Weights of a small transformer language model.
Size: 8 layers, width 768, 8 heads of 96, MLP 3072 SiLU, vocabulary 32768, 107M parameters.
Architecture: LayerNorm before each block, rotary positions, no biases in attention or MLP, untied embeddings, attention and MLP in parallel.
Each number is 128 + 32 x the weight over its row's rms, rounded and kept within 0 to 255. Layers, rows and columns count from 0. Numbers have three digits each. The size before them is the row's rms in percent of the matrix's.

# up: layer 2 MLP up, 3072x768, rms 0.0362, rows 1803-1871, columns 480-575
# down: layer 2 MLP down (transposed), 3072x768, rms 0.0174, rows 1803-1871, columns 480-575
up1803 062:081165109074154141118102202167109064140037145120126154106131123141106145136128091159153124140186140121193121095130142078122118129115114129149087191096126089159136140141112059126148138166110120117144108127111085186091132110147111083115170156092130214168165146113139186109156174128086127084
down1803 057:160168152131112134134119116128141184120209114090162138120140105155163080142108146137109139147127061119153105089108105149133082139122169153112148124146094131108138077154119142111108179097140131140125121034197132100084140132106163154160155172130140095047153097120130094145118184126106040215
up1804 105:126149145160089110144104107096120102166119106147138089114131144150112095125113117077086157078152197137087121167146132123107214127160157139082138124140097115169154117175132156192111136087192176125129146122113148145122044076114098131083108052092143092133121138093190103106154117097089100114
down1804 105:110138086136092167112156216124127162116104152137094126156128059146076083124112075167135066158145105144099060150115139182075151074155060140119130080102182104115131213188162117074138164106093112116115081112136096184161170137108139108151106176119180163067134154149187102131059134156094173162
up1805 103:095194125108099108116086094122041050160094090166120094141126162083133087123131129111157158120116172142116130146201134189113170099172139158156148224080173125166159149156108147038089152139145122099131069110142101146119130102146169108158205130147156126126130166083144145109145143077097116074
down1805 097:165161075071136176171099122115169142164111141128114138143138112136157099096114111162128079077147167206139054137131111128148188146127173198154094106169166168144113165112070103165081184152153156108151177152129127111136129157125132184111070133135180175088117157163134113087134164133161163162
up1806 109:127149096114122109156116125094118079123141168168122133106134088104084137132099149138170122108155194135095057137040118083120120111105110139151145142150145234113104118106131130109117218177114181081090179138164161077091091130116110120099138085122123163130113139117152115120120097125166104111
down1806 101:093124121132203159189127073131147099094079098142110101096088162138167151106166085069155110100093065182080152106049133086153187107145141123095039089154082077156148124116125173117104127104124104119131110207166094138146115143104163156110090093085079174093101084151087140163117162168126121117
up1807 092:116069080094121122114167082166100133117129119092170116096145180102103070154089098140138123127126122189167104122126149142158145183166142125156124233105076115132135128154135110117149114123156168187141164153150097080160087053124137083138110125135100121181176112075157135103163177156116115153
down1807 080:142091088127094161164153082105158116084126111128115141142129125126154066090114151112128152128115097211128185096105126157098112126115108125151101100130121148099085114079106146164138174151156159162177191141129087158097131160055089196116216113097152134131069173084085145127080147163108168118
up1808 106:164156171189079089154145105160112134119121137061148087138164115108103128111090152086162159102202100127101141167131113112121181096170187160153136139122082106142139143129180133082164175153147124103142090137167094119097130077170153167123174160093132148109097155158149139130130117070142127125
down1808 108:127134159141130177164087092114130097130125088106134147085127095089156142126154130084144144137079122080168172090178074132150101110144145162100125088131173135150175125133144138134133140154111171142150117114133150097138133149175137133170156121124145130176088126132091143124089160122146116085
up1809 098:134161135087149100130128147134204103113087138142075107121097072094126118119117164149007141194163102140090184167121158085095144161105117107146210127034143141172125181149132108107175097091150109099128097114089099173121127105193162096095140090089102164136121144160128127081167118127117122092
down1809 101:157124141131155123142110130183139117110150098114132100106156105086143163106105068101178135127108143133194089115111082101124120085126169114094063113115087138141164098110192081153134070136131123160143084137150170103159129112098127129081138147111056126137056143149097075141130110141109129113
up1810 098:138067124109097075085146095121111109144140097181196102133149136118047060111082159132087160123065112184128112076094135147143118158075178199135096131153130164150085131144142166082163070137085153126126181124152167083129132104217105159103157202180068096146119078126096127135121082124082134056
down1810 102:125137114159096114155125147140112151113033056108146074103135162121138175144082137180170100101164164091112093140146155139125130109122100095142149119142069122091150142072153133158087108152147102065169129059124098153081143081076130120098176129109091121180142205113160104094107116082108147116
up1811 098:124169098117115140173144109161090094152135126164135186165084120091165104100105145091163128096140148147181170114123130178140202117079145145116074122162105153119115075105143080094158116152167173156119115128103098145158150113151121152090178180141072119116105087139065096140114096131131140085
down1811 094:070121134084134091122130111088163147064084155138125105049105149122128149164171152164127093151176150127115115121077050123149138156164184085136121123169101132184122046129111157199120093145186130139115152157154150147151127115126086072154101105078163086149183131156090167110196121133157159178
up1812 107:121108135129110123169117106149140149177121126124191150126056124128150163103134129180192128096114087112120083188122123140139172070149130137068134098097132144137127112104165092113150188131152140084097103148151142150083136099134172142135116116128140176127097163133131099167149102151164140108
down1812 109:148104150168079142155116108158108136099150155120089043109117129158105182071164161091173142123155150160165120116108155119161123154148114145144185130127127150085129111165157122157128104136066176130142113087135117113172097096115114176113131154145092151148139148147159057178122104103149136196
up1813 084:134131119144131147115125140142133154145169148092105089088155081121135110134160130212094206117122115101133164141153096163093118120146200146096139131100113128141128133122134159155112118188205062061140109091204113147112107101147137135110089132158143207147124114131118108165168082114193155105
down1813 070:130155131154137117136150107067065165136126114147119132099141151115109100171125098151136114183142183109142148107132142122120112170105086094113150127075179144161139095128114184150153137131137122120146131109130072122123135124125147139157159133072094067143115120141179114110144161081103076156
up1814 094:141133108096131136112126124091166138143115128104145140113178143140065136139100066101131159088133168142142096130161136130111109119147162111196182156131160142120126095112120109159061136166119134151101165128170114065158134203107137067157207184142139119231026135154114144198042134112127144124
down1814 088:135161097120092091123124103170123089183116169164101085100125082137157095155167093167088117124150067108108162137104116197162109141099135134114137123128164140156139142112096109088125117099145146129113162130103170152071132079138156137114111149108150135089151119137182106054172151144083076103
up1815 110:155144135123101072148129156161160134129082198117163143148151126077118115187116101124136202127140119136158131093128058124140128119107093133074183150102130174133106164103135128168151198127145117093111184168139083108039090126141129110140131113133148159198128156108057159103134105124149072089
down1815 124:148177135146145104111141093097152068135201159191080152089103121109126134164142140097102057089152126195134188099101159124101076129149165111136072148107142112167106133132110126139165092095100129106131158115102094176103108158090083144088138119123115112111153124113178072136170118132104092146
up1816 106:201096100140050137101158137123128133100075141114138079102181118086138146118120136195133140089124158092156088134139132118163127129135165122110187131173053098113123161164139189134173148101133106131117084119145136111116127122130159083164104145145133135085115133131104182076136148085105164120
down1816 111:128125113105076115115138159128096120098077143167097108095177117118152115079093182168174151126088141108146174145169137118153064090144133080101097110095222111104149140122070146152132184153134174157110156120105082165067136146147098141157173097095184095096189136100131178101122163156167151140
up1817 095:132119076121095174105163160112146137065131104163135157150124149116099114142124128090119144139184086131075138165120138129105100094149133143129095156164095158137133090096156126125131096111129129108055140112147092092142078073065141133116139100132106080167112039093102131151087135114148166130
down1817 080:111191110145064104156051157146127168107169175117113099137117109074118098085188121149146133152153128106131125105075152142133190111070164137109181139165157160081100151101163112131195172130172160149103170101139139107067041107180137103100164124162135161148125133117160152098054102130134150124
up1818 099:160128110040127097130179137129116156172128118159195124115134157103125117132142134113117113130108135115135142085128058147153094140161156106127179126061148121118130116184097133100165073110108117102136205136135107099140118160165119129166158137138148111128165071177118125171144113147152149173
down1818 098:123191117098183123105169123182208097141130136135126139121164140151113142110140130103067147134132080154115091148168165060140172168155090139189169160119127150116149134142140103179199093192133088137094121079069153083147114172086139176077149081101103106167121073086140133108178193109128072104
up1819 114:120161135143107103132085078099075139155091143163147133152163123125085135118153131142143147104149083136139101136100155159134136154152102149155171131131163100156130113129124127124157201143161083145117085117184101114127180147133113128132102103132153119075152155101127143179143091137179139146
down1819 115:139167102113131145100150169125161111134095159125119125127120141102170146138169148169098116156158147149129129136155109125090119138204070078139179148084146177163180146212118112112110043107153119141137110182146123178134074140151124157117129129094089073139177147103150102129144113115107089187
up1820 061:138137173141098127132043146126096139090121131162122100097117142176128114161084140133138102111087070132147103119124065135097097154119137106112182113112154130165095083080158137059146124112165132083133147129158096164135162110151061159096132149103152102161143177103145162125202156158044141143
down1820 055:118122129162121128093168092076160166138121124154130118128169125107134125115170088194124190149107160138079130073168179180098162098105109141136074104068089162101086095143089130181134128084102111172086200125173153117095133134090146154140145147087131126103181089143119085103089130102156100111
up1821 101:116141108082106126121089074162162111142087115147148148186088108144134111145111080064086176148044138180112149128098171101135164143177152163103120157118117111105177068116161075169173160073193125127099115123150126060164103147147083162086178134110110137127092127155114183103165096120182100149
down1821 100:146093137138108154128136171112096135163140134155102155159098130156114163173136158091158127082178119140220143090117126094086171172174144121130128173130128187171094177093096119100108121143089122159090126126169136164059129093112115082088156141132152106140177114129111086102148106195059111128
up1822 094:112137122148120084126100093170109094096108144115100105159148099089136132135095167152115125167146175174163129140145120167134088100160093093129066180073177132171093092122150113120106118059158100133078110114152101152136124106114110140125091180103084174089193094107138160118116150134078170112
down1822 083:154141117140129103100124096107119082074167127131139119180098161113166140123055064133138110130153131121071121056123079107190169125057153158155125049175111085166120139157121104172181123138153174119173122208121129126146094083192159186085092135131149138132068075120155140177111127088149117135
up1823 091:122092123097141121130094055197084127169151095107121149139154135141124123167115155127105154095108128133143136142115157143124121148138169129130194130164083130170147145145133175162071152122111117088120128140128052080124094138129127149088136128121128152156093109130153157148187089116081116138
down1823 081:134138122202142135096110137137149135092193120158071138131119148123116128109157131079122160134135090128160142137109179170116167125137144118108139088110120131176164161137104114101156109162124098080141218112164134138104079172155136099141180140150129095130155079107095119121123121124120161139
up1824 087:113103162090122173166108127160115091131145162106137149132194163104147150151121094157149156099105129163146091118089116132168148108179160101124107175135086165103153170105169157241146074163111170084098115057137148141090144147150144113142135095105096128169131105129148155176099085148177159156
down1824 075:174100100116110141177119108155144163093123179133190137135075111155095120170188168108116128155091115150138188114075095154124098130089123150094165107127150152159105174133121106107108204166163110104126166183104105131125131155105114143114150142092142131139171113109155161107095147087126144087
up1825 101:155073114093133141105128105145109117155085132089092169095160137105139092100125110106189135081139098105111118093132095133095143068117121189154146173092134087141110072117113154121123144147123115097117106099127120070123102186158132112088146178073151136171159085100120121063161128198064132085
down1825 098:137146170164160127152112066147108086140112109098124064154164113129099133123109130076125146151103136139129122086142099104128135089118128161178170134128155132181099214120100143134121161122128172148125070092096126136147108079132115095124140089159118131137107194146138138150063137148136120178
up1826 107:102122094052144128119134093175130125148132068107145114115056143066128120098066117160179162112148095110108192129095078071153117129143152098104078142178152114150146070106134198130115092103157124244109089120102120131134144156119181119062172140064099156141136172126183133067103093122159131092
down1826 107:074112112161129161080144103144134122128173099171134098108153071152172107142132158106178153083090143129137112123118138116164141156158187148129130067102143061104083111121098150176122134223222103137149120171112133164071166141177186103136169111155135110139055096143028159113171102156156126087
up1827 105:109140123124154150130103160152115111112134123179096175120101148119130097089103125094110107135125120106094171093167126126149139133115140157116116111162101188161163148155119077129110135114142160099095138123115100132136125139133157128114102172117068153148116124120074151077166115139126139126
down1827 092:153109080127091094189155105177133087137091139162036095117132146147142139132175177110129149221117082089172146140079127113098087104146136168098092101148152176129129157156102145206151158114139170103121132133171116164113100142106218077091119092130172098119147137114159140063168112041171131183
up1828 107:134146126113165086147157123094131057128150125148147121165073117092138064089136083135105109180130161075133133129091107152122133047125132155116105109112128123144162147131143134081150102158169118113135217138137173107124066128123147129084114131097130143129176120052140105156118130149157097070
down1828 100:151130106150105088098130132121164155141160173105183102206100098059157121118119115142109140120152140131175108087126101120104105104098074152184148134098120124196126098161094175124109152168111134142087084112163173141171124106092119139137102145135078124161125188117118148137058167086139036088
up1829 095:181148138143158114186133145035118121087122156182164085157119151120091114186118156135159181121167168178117136132158108145152143156106111169135148113142156154122153145110184098119112174132165177040097169073221098063154122128085124081143109142071157137135194200108108131164055114092130137106
down1829 083:128146120097174142128129108202100160140142175108083136070122112145132151121161125129125150117113144117093100152111152137161142101150163144155103129112153093129057136169140111153114087180128157167143114129120135169110103178141184157136152122196130110167106124152140071193198124136130121197
up1830 082:162117122130076122184135037129125121136143120144123105072169101144077115174103127115126130123148209109160149127102135117174137160173087138129100133101110150072150146117141136132037053190140082118133177097098101110127114120144155111110144158099135123158141073066154148145139104176145095153
down1830 074:120140090092175102085091187168114147133171121132158123112130117162208104152149076121128175131086082157151129141108116156143104201120092132132135121132155135143105091158148121056100108127150097065158127144160137151130089141167173067093114139131139180118160178110135106171122138071112140086
up1831 097:134103109131112192129107094175145132143062115143163107086133113085145148137137162150159130114140075083092100104143171137130106106114177151097113188136113114213149130089162135119158202152143090079108147135128101155126178130146079080145119133129114114099110170101092126083100109096138164124
down1831 096:156107150156203207111131198108168092181167189089154148157163089111127086122118083119124173114164157085145117106128115166074147126079094227116129055088140169195114125088172144118158135148111142131094144149128118131109130176112139138118147179085071137105103108142091111167138155106157109084
up1832 081:189125188093163135158160118162101138141103121183054075131105039120103148176087106111166148098113135126117186105146085058170149135153104098136155151113150134135090166166194089103119198157112155105166168132121151160120098125120156080118139155081110125125124147130112142134140110151101159107
down1832 074:037144117141132148161090111121170145062109101104216192108188086148136107157135212103105119138152154036137109084115146132137113114063139134157130118150125122144156158108124119112107093106149180164127126167179079120137111116097111107140115124142100141135146075103144055088116130104139116123
up1833 105:117123105085158137096123142136117093105131105093153089102125079093167093038146139155141128141158069149107163127145110090167148161103156179153109145100165142200145131138135183101111202142136156114173113089134158102097130103145107110175143123127120131112147132125152183105129076119113161134
down1833 098:158129142172150131148193138111111167126170107113081088139164076151145154170121173142102118091124104170096144149087139122110154109151152171079128155132097141144079094110090143104141128149114147166130144168173150135136099158135134168133186100083181082167136134127112148114170089139146101125
up1834 108:117099067132149119083131074125142109116062193108140132077174144131090127094056176156084117133138060075101134152155111075159081144068143123100176112121138121157159150150142107111185135121133119094105202229133139087122122103152145103091180144107172134133145085148118126127154096080197144116
down1834 099:089160100105093127149133091193085127129107089188129091130159141135175115135137227112148071107160115122121123107132125142123132140116129087131071136134065105108157119162112086119166162157141131116142089098150164112118155161108118095100070105117105134069098127126124116091125140134180150161
up1835 094:124155098163116157185161061062139044150111154136134145153127155123136171202069151104095171088149075185141123069157088127041150086140080127086106178153147103191193157121117130141148138142116164191127129101095116135148144133189115091142139133125112152061109129114118131192131131101100154177
down1835 086:138154144102107114110142189163130151091021156087119131081112149149140045019196089155094111138095126146112050085109109089199164144161126128117103094118112149132116100136118141121141130133139110110121117141128125078171139162201135151120153193133120127180117134092171156103121130138112128159
up1836 098:164074111168154105157067097119151113096159170219166168144171114154140099156135133063139143091112101117103133091077156101115123139101172107068134089151125113122138123152180116166178171096082103145146138137099141124131096118120109101137146147139159117000131134130132119119204088079154158125
down1836 083:134099183127111083143130146106140155118113089116064086172094155140108158109171095127169199128119182085181100123174140171117122095101075072108176135081064109129142113132128135062063139049124177094160158117103113180182098093146173111165182149131142169127108106096093124227118125097126161186
up1837 107:149150141107168126133109113132098093135058159128182128125132176142109100126124126113048137043127104133133163141138129126182153175110149177152172157116121113147153155081144174109064120130099103084128144147103128141091113109127127099170133149205109088176164099120133192116127096086077122135
down1837 108:134181132109164092129082113107134113150083123102117159104186139140086193064158156136081084088141077174139154145178154124119053093146074137133148101149091121104067145140119100133184133127106147099159020121133126135171138168107175106212162075146107092146105161116117099150121156130093174195
up1838 102:074112104089150117137134102165107084124147116120153165145154101122106130100070219122159126062089136128071109136118169156110111090130145149134153139088129136140176121091159144140200134168091177084108111166129076128095133139087099081081141176178129172148120159112078122144041069109121095200
down1838 109:144095133120071087138164163126143170164135152104149177159154155187108091122126178092068140157162084108180131103082151123121118125050103069171078178143100147122135177127135086133106117147128145154173162135105144109104074106064116093192139108092155100130146118083141142137159139101127091161
up1839 098:170126155111069099153140118099121142117140128135150116171141189122070115121083124139069174145130113098106076165150122156162125106129167103051171133110170130157131097167158183125146142179132073140133147114160084089161101095114172088129139155106090132106160163077127127099113067029134142149
down1839 095:121056113149146127135107118133110181080191121137142130069170135120152162087139148160089118176113175178125106126133105163064134125103173171159138107132117090170217164170087155075140091152080148127082113098143162107146179159128077131125062159124135134145102077168107167075098148198162171077
up1840 104:084113114077103136122100102154111087133128138084102055129118123098116117118125126099163180116186134143156088105096116110154117156053057180132097120165107138123147094134147149093117125138069116160140128111183104112149131183086129132163085126152179131160102149181083138114100120174182141114
down1840 112:142198205115141120091143121098111134182087182139126121132138128131163116123101148162153130171153123083086129099173175113109114155092142077110162161162140085109139116143068115116137152142191112158097126116144152179106091097103147170114095088156121135134175072140149088094140163129104190139
up1841 111:192105144147071127164162149167172129115091136102176119127132106164151133084072121136082100101119105104131150137130204135122146178157155143101097150116107126189170150148177124052133168100108152087093046109159132102147108127159151186161110179096118108065122129130153098144120091125118134113
down1841 132:097076136150063160115114186123157246141168152085182101110139063138141064079111124151114142134126090133133217198145173149075113139152107075089110115152120096128187105104113127134140132035130148132124147139135203135138104104146129179154142093095194124135071123145170083146116164118127185074
up1842 095:136114169085097100126096081101089085124111126111093140108135158126170137106106132118071074064127140067114183147098109208103115094144185150106121100099086175155132122144182127101150147131154114125096123066153131185125193130121148116036077165151072115103163118079064167076124127112102123046
down1842 089:106149104173204114137103126165190165156095131167171114176147107133104186109151148091188179144069199140093084125086187073098096138115120146103151106117140083160125135130112072068043150074142165105155128189057097142113106096136120112163178120108108129161077123152137173112113133097168102135
up1843 100:150092162175112089116137138149137108140120130117171153105134085130092133113145102170096136165175099132148103175114113114125114089201148153061086105168147128106151115122144139141133115141139123110098095096106169101113125083078156072130126138083114176164139125126132132165169092129108141115
down1843 096:107128128148153147201125098233138141113065086119161142149098164136091147178154181120186116084088128160148130104105116174100119153135144155067111165084129168085082109090156129173146133096097109132099124107123123131099178125131099152106107161156162174166112155197165087151133084125133153149
up1844 102:153109129113183155141129121120152101058110125082186127100136192120067129118104107097111160122126162113110146154163116145100131149184089112147161147114156201135130107152156151170106115156151103063129085085089090122163101058140138149062136148108135188188147120106183146142126163133116108140
down1844 108:068100132103130127125103106135062149147181081162098112110139114119165116135083152165154103106099130146102078115133141129107098126137139126063176094163202124097143101087128123079122172112109146068107180122122184069110130150111180153120173111191109117105124086170113086101124117043127111176
up1845 089:125140130099080098122114147072116097110145102097140109184128128122114111127092101116090124112099120117151113084146111173145149123144213153111137196099134167158113157118101130165152095126105126119127164110156075106114132101115127156122117108135112093117172136096172157091173129087186110141
down1845 077:125121157097138147119154106091152151143148100129173142066181142107169152099126132123136167107150096130158161100196107155187197109132097118122137136055217058137112121102164109122089146152103140193116078150104108139173163130139185115118113177132118095112156121114051098091116175135126192095
up1846 102:146130110144111093102106125071127100146147204130170154136138172071100098127118193125122173110148167163159074139093178178063103080092125112088107155118096140103140124146141098187089113172142091088085120134153118048101076147079133112146077101147103096101146124093133154106151098104173176083
down1846 102:054115097134159118119140145104144059124135172161037126142209104156163102158098123140133161085176105104202145116169061122123075095186079126188144121158130073166160144132134132135131096154071095115162117166129164192108106147111095082157125153104070185177116105101077087086117135116048046083
up1847 111:120147128130145081133130090140134094111140130179141116144081163131099103134097119107143162083121162120126084139146159102119136103076131124062114145137141080148131133070148123140120078095132117115121145108193092156014133092068142069137124125171190135125163151166146111141171099133159135131
down1847 116:128169160124092101147126076127134178167139105075106120151148086125123176106079123125101104133112134129204162142123129135139155177112139107080166074167129151092104174132137170076131077071159094083142140128068105100170184117112144121128125063114138153165090147181179141107143138096105114156
up1848 101:087125181122163110144146126131087131118133167120145126087083119147133079080108164164173096073141137128124153212119107101114130138191138137122138098129111151147142116128125133137128145108120150078122181101136171115162141105113195104124102101126145151075168044112114140089102148115118117121
down1848 099:120129132157172125156114113097128161130153134153216109152053066164146192091085136090123128118153125119138098104132161144092106133173103166121175132165106092129083128165152127085129168110098119095122169116162077174123150108153165173131150109100191076144092145169163150183102081115099090086
up1849 097:124188171081109122086165106178160114114136089109155144114145128118136073150106128101178122109145102174210109155134080101080165149127184128097140128145104128118192116106170192073125116095122087098150123139129115100145115133179164112136080131093148121107117138123072165147139184140123216155
down1849 098:158087133124130073094135142075107160158187194156076128130117092194142157169120161103071137186110130101122196148159101177112047114188109119150193107117194089115101095120102108123125182097156150081181189133133112128135133165112121143130156110118107145129070135099161132142186125151148099105
up1850 105:095086105171153096097123113100060101133140092081131056131089152080139093133101203221155150122131147091156152119142177168154089091093127154145130171161146138135139193132105104102129125114078126150147108128153092129111138134144145087069121174124137145115134078094141156087106140170059148124
down1850 105:182097145109063100119142172098120158089149130053105166118152122151108173066175064130124102098152091161162132185126105118086114096103118188128190066124130126117124158126151126053184149154121174140118134138112164129140093075134113101095133131168113141108125159127111109110102113111095110165
up1851 105:152144099120124064124112104130145119132107094142115163122114149115140122131108142071117155093063130215140204134085100087195172139093105185137143156065097164171176088105175108152181118140122179150131134191139130110115101096177100169134160173061152157122095144165132106126178165143164101149
down1851 103:099101124145068089112171164120086134090150139156167095175093106146134145134067178128186164133178138122151124145215110141165107109116104061148093134127089114133112118091117161130096106086143110086127146135081164115103173126100117046112105075184057123084202118133090134139087122201221161100
up1852 090:100126117123078078170156102111118059156098124097113109180100127159176113124148123118101172157072173137134201106117100165114116103205067123173105173081221115119133097129115134123104147176142102116149141134129138124133160146126176069075126118125148125157141142156090158027122171107127135115
down1852 078:143151135097183157087153138150136083078176140161101107139144117113118192175124068136119109104190099172154175136092076120090109192078162109110152112175098173153134096167097074143122118099166156088076080191104187176155154170142139194126126116132112107111134129150128130143068179177142157156
up1853 096:130176142112159147228023125108126069090174150199163151086097149172061134100091111135096177106084123094120189135119155189122153145173170144190136152085160112194184162125138078153143142150106149150127151140155075117159112172138156141106107156109097157177141149143132129128092137062079095074
down1853 106:127116164148130131114134122174104083136084137109086089146168085105127117095117158064144155069179161144140136127162152117109125103228114153079125101120109139113139147156159123125128170130150133142159141113142087121123137113123124050182149118146146144126135166156122143070146124171146150139
up1854 093:154145186124143118161138115076161125113089196197060072132137120115114127131096115110139137131123120126153188145147121099109116115116083097118155150161128099165139090136142153127098092125246111093118139145134099134140112098104123105140203086108113167104077104128143145111105105082135116123
down1854 079:113128118140135157098096186112076096179111129165194130172111105136078159102153121125104133132094132055156109137116144153145183105110098174102128131137042073097123115155074133105183139107142166099127156151133095165132102155154161126124144151159102113142131115159145156142145144118070118165
up1855 102:093171143103108156120140111077079139159102125175137118117139121166124111112101172140083146163053124101159120142153129152159133156190114130182187151079146123153120119104175122170144125132128116083161125187120178167163095120127153059114170061111131113139156136127095119152152170145132164132
down1855 107:127116163124120171148082148166127141100093123144109142110093130052174202128088109105156165091121117166185120107141081147116093145152135155096170053128111108130182129110103116121118152109110131116086091134144136136104108153163113164142052171154086128165083125159121127092090145172131097146
up1856 099:113106158126160127119136171117123140071113109095190099109161182104112159110111109123167195100176101126146163129181103190166133101136145109137129119119123156133157134121119134130140182142084101194136062050143095105119169148150155105124179186066110146158115124079114113092130129134103103095
down1856 088:123141143086181127171070084085113138174118133145091151147055125152161117163173177124096102113098173184079120077096187099125163165150153148150099166126127094126111148169088169133134114097172093106129169148117092098149104159168114098117059115134109175075170123112081126171191154108066160165
up1857 093:143104149117083125106135112161117061168125126156109146106174110120174096167071148106087157182109095136114108117187109093108175137111129130122131164073121103115139103135153172142152138168159063169111130147147130049169148140172081084146117119133166140131154167151077105160080126165082158115
down1857 098:141172125128134086153146153095108162147092112143148141141144091161109123088148118161113205103134125156105137171109114138147127167151063154151129112206141077096113174182098122134117095138097126163158176102122102107200129138125114156100135071149135109130104099163157107091132080113114073092
up1858 102:173145114191089110122131134105104063101110122111136086155118166124122121118098136103121105125131140099080087131186147198135085106144072109128110195086151111148115149163145115092165098167140120101041124163104047158126094103071188129180157128184143117140145141065137133117147140105138182133
down1858 089:108092119122073143153105145119119147154074103104125135174170201117090152091125149138130126101120123175105134158116177135107186157086152111097135148098071076099141085139089150085155086125090111092173184118126129135139053140136106143148136088145089101108083207123115166126114064090155111128
up1859 102:114147136105072096144126076117105132209160102118082126093135069154143074182085159156198103109078131127131132131111119126112186159114174106117081124150129131146116013136183102159111114077150141143081105141147045107095136121092141044118127171164119138099234135089121155117129127109132127189
down1859 100:214179088148159105136127133121113106092093116155103133120204112117133124102166128093115168090114096060154096070122115100084132124134113065108079096130133120139130136181107139066111130069156117075080098098123106157156159154127062159124125134154135143094105109119101122127098153144119141143
up1860 107:145108116090108118168103153098164010125119095128163147126149102123099129176126213124094128097155099190157155144146127090119110155139067161156073118081115125132108132110125121145089117145120155087075175125137138113128068133102114122114172145092113110126108039093116144108146152064111161143
down1860 121:125073090134106165128118114136147115100124156124124100087136158143171140063108158191125114132139121126093204123079096136104118172111166127146097162098139091154130063147133123170072126181147129121155172150176169134172095131142120129092109131124189174091139104158058125106100138122177173139
up1861 094:089142130101101109146098122153132089145142107115180131134173180067139116118086132119162089095112119177041120182123138162160131130161181153126151148090119160119130204119117143137175161163114126138087106142132053138088134129146101141169116089075133156168103141140129149116164140117105115105
down1861 084:139138157113114169145132127163144126132076120184116108133044097085118137105132111114151180144090127075166117087122148096078115122140154155163165102124110161110213128155141123162072086088077136178119106145124120140108157187203092099111120166193177168077141166129058162158163135132104167144
up1862 096:159130086105101100190089111149093108128151124135163077054114146097163150106128142082121116169094135130089138165102185120186152146149144139181103108144155151153142138151106166133119190099156137112147159156133159150147148146137081142162159168153125149117126124111137096150140199132144127073
down1862 094:118088143109121197138150193110154147045107118123168128194137114142064095176098141175087173148149119083152143150155130134170152173067101099109132180107127137132100110104170073157079132091145162162144129158134144165100150128126138105178133139145106132093127069075136133131116155186139194147
up1863 104:091086082055159179101147119135115114128076107185157179132113186090152105072134141171066151084139092139129093103102105170109118092110117151093107166166125183131172098099147141095119144100175139164131138182152118117128124119123153119161176137133067152162129175105024171121178057102161116146
down1863 112:090106162182058112134149115148139156102084114118167106154146155133064129118160095118186130144116180111102069141066160111066136119090121082092131117126068123123146133123099086155144192197102142127181156074078114129161117094115068130157124067124147140098105152147131164123087143150148121209
up1864 085:119125154118132129094133109186135131100114123135113138148126112100140154134060118152106161060123137137143173145118140127129087065131104091115118187057053069141196147082093139126073148134111138093149099100083106137146133075131133156095123126106136156139118103084129092104094139136095172156
down1864 070:088131166096115086104144119100124120172112142164159129114117154163159124119149124143134184150110182119124103102115214116074129124074132103109164115134124196131118143119129082101142116112075085155088182156117131146120115173130168114131118138108111097162079098171146063135082134099215086098
up1865 098:161162200171053130121144143161098078147123131078114184095154113087105126145120130151128150113148064178138172158148089100132196090159128127111136129091074125097129107078185191080121138157103125064195219138088097136038093179163143106142092083079131176121125143083110132138135110123110141104
down1865 101:092049130067108085162111068060135129161085114152140172115127145135143141117133103085092067131149164106124124160152132117165100114149120129084104141150202115147151105153159091122117158134138110160060125142135101096128125129118117127112138129136123097191109089119161096157083164143157104123
up1866 105:105158185141072129111136067104114105157064144099129091126174179143070136118109110077096157138109120138158130214162103097101115113192134144088117227083131072190133149170113103116118110137139152126143173157119097159122161115134131127141102113123175153113108173145147114092113137128154114087
down1866 119:109140118187172106154073142129145135159093160148149114134142170164173126120088090127126114132144143137060104073169111096172099130078145159166138147150159166129113132120094122095097121154188141163085125124132171123117114155147107062130191129076141084151179058125101107096187162133127062129
up1867 108:137158141113085120088108081184125093149091092154143111107137106110117142091147134132147120109142079106116149120160088121191103158105140163129150120136069114136136126125166171105176183187142052075115066106132114140123148107132134100162133078164186156132139174183131148087174085125117133135
down1867 116:097109185127142089119138136144145179078101111113069142151133161113114173110144077146141097121175124152100206129075195100088169144132134159066081054068146112131118095165121118157158111093087105118098087156109103109126122148198110140144114112069169150082100161130137100163161116185119145104
up1868 085:072095182152086113144089101123140111126094178143128124164119135122095125119155182104143148108131122094115133110125149071142135105166081108144094174138128146154143130153120083170166161143143105162128183145110104087074190149194112140112227113108159117154101082111143132116200090107188144171
down1868 072:131122144092105096113133128162148157123161097091087124134144161166179150114109093105198120123110114126167128100135167105212181103126175142103108100131131103104122135111153119135072133170125080092175089056120112102127091116174154163133087117138194131114108129056106088097134154176064114084
up1869 096:138077123055108149083103129127090113126136113149147130131150099127162097113113148151165134075091115160105074096094141135185180182105146137107045061164083177102159145148120160171156120077141161140110093121127146097144103131148122122109112148080085129122178144122054148170142142131108099100
down1869 100:134151143176151126088068135142122136144120170188120083180129146131156173123131134111068100145208194099121134135164164160092107117123134108141081126123143073165112151195127159147136125116182120125169101114173136149112188141115149195118145123156112119119126121108133107125139090128127138128
up1870 110:175124091126155125147111147136119159105172152078137086081182125134131090151078137182126132098121156117222068197143076164136097107144161202140148114096152166109124102119156130113090077174146145126050111053093091133150055171181153101109124125122114165126100089117120142139087103131105094111
down1870 127:174169114166061123077132157107105071145118109138156135092198177120135144143082131123138111119130097127123151132147195157153125125065168156114113149157155109140172138133112084112145161141126107160115156060170153153130162139129100163112171097104091143128113127151125113119105144170151167142
up1871 109:100074150102155127145136110139105151124111110092147158102166167125167073120084136109159095114138101151145121113158090124119117127190168133176136110118124072197133157124171151089188148132109149134110164150142065075075184147099107144116099152097118117138035133132105155129153077165120095094
down1871 126:152097140097134144172138081051102135100127169122150106068125123094116158131128175117114150169146129097076157150112116100094154114118113126101116110161111090126158079149150134069160105161149160107149155114130134124157100158125119147113170107123120044113201105140170132156145183069153147132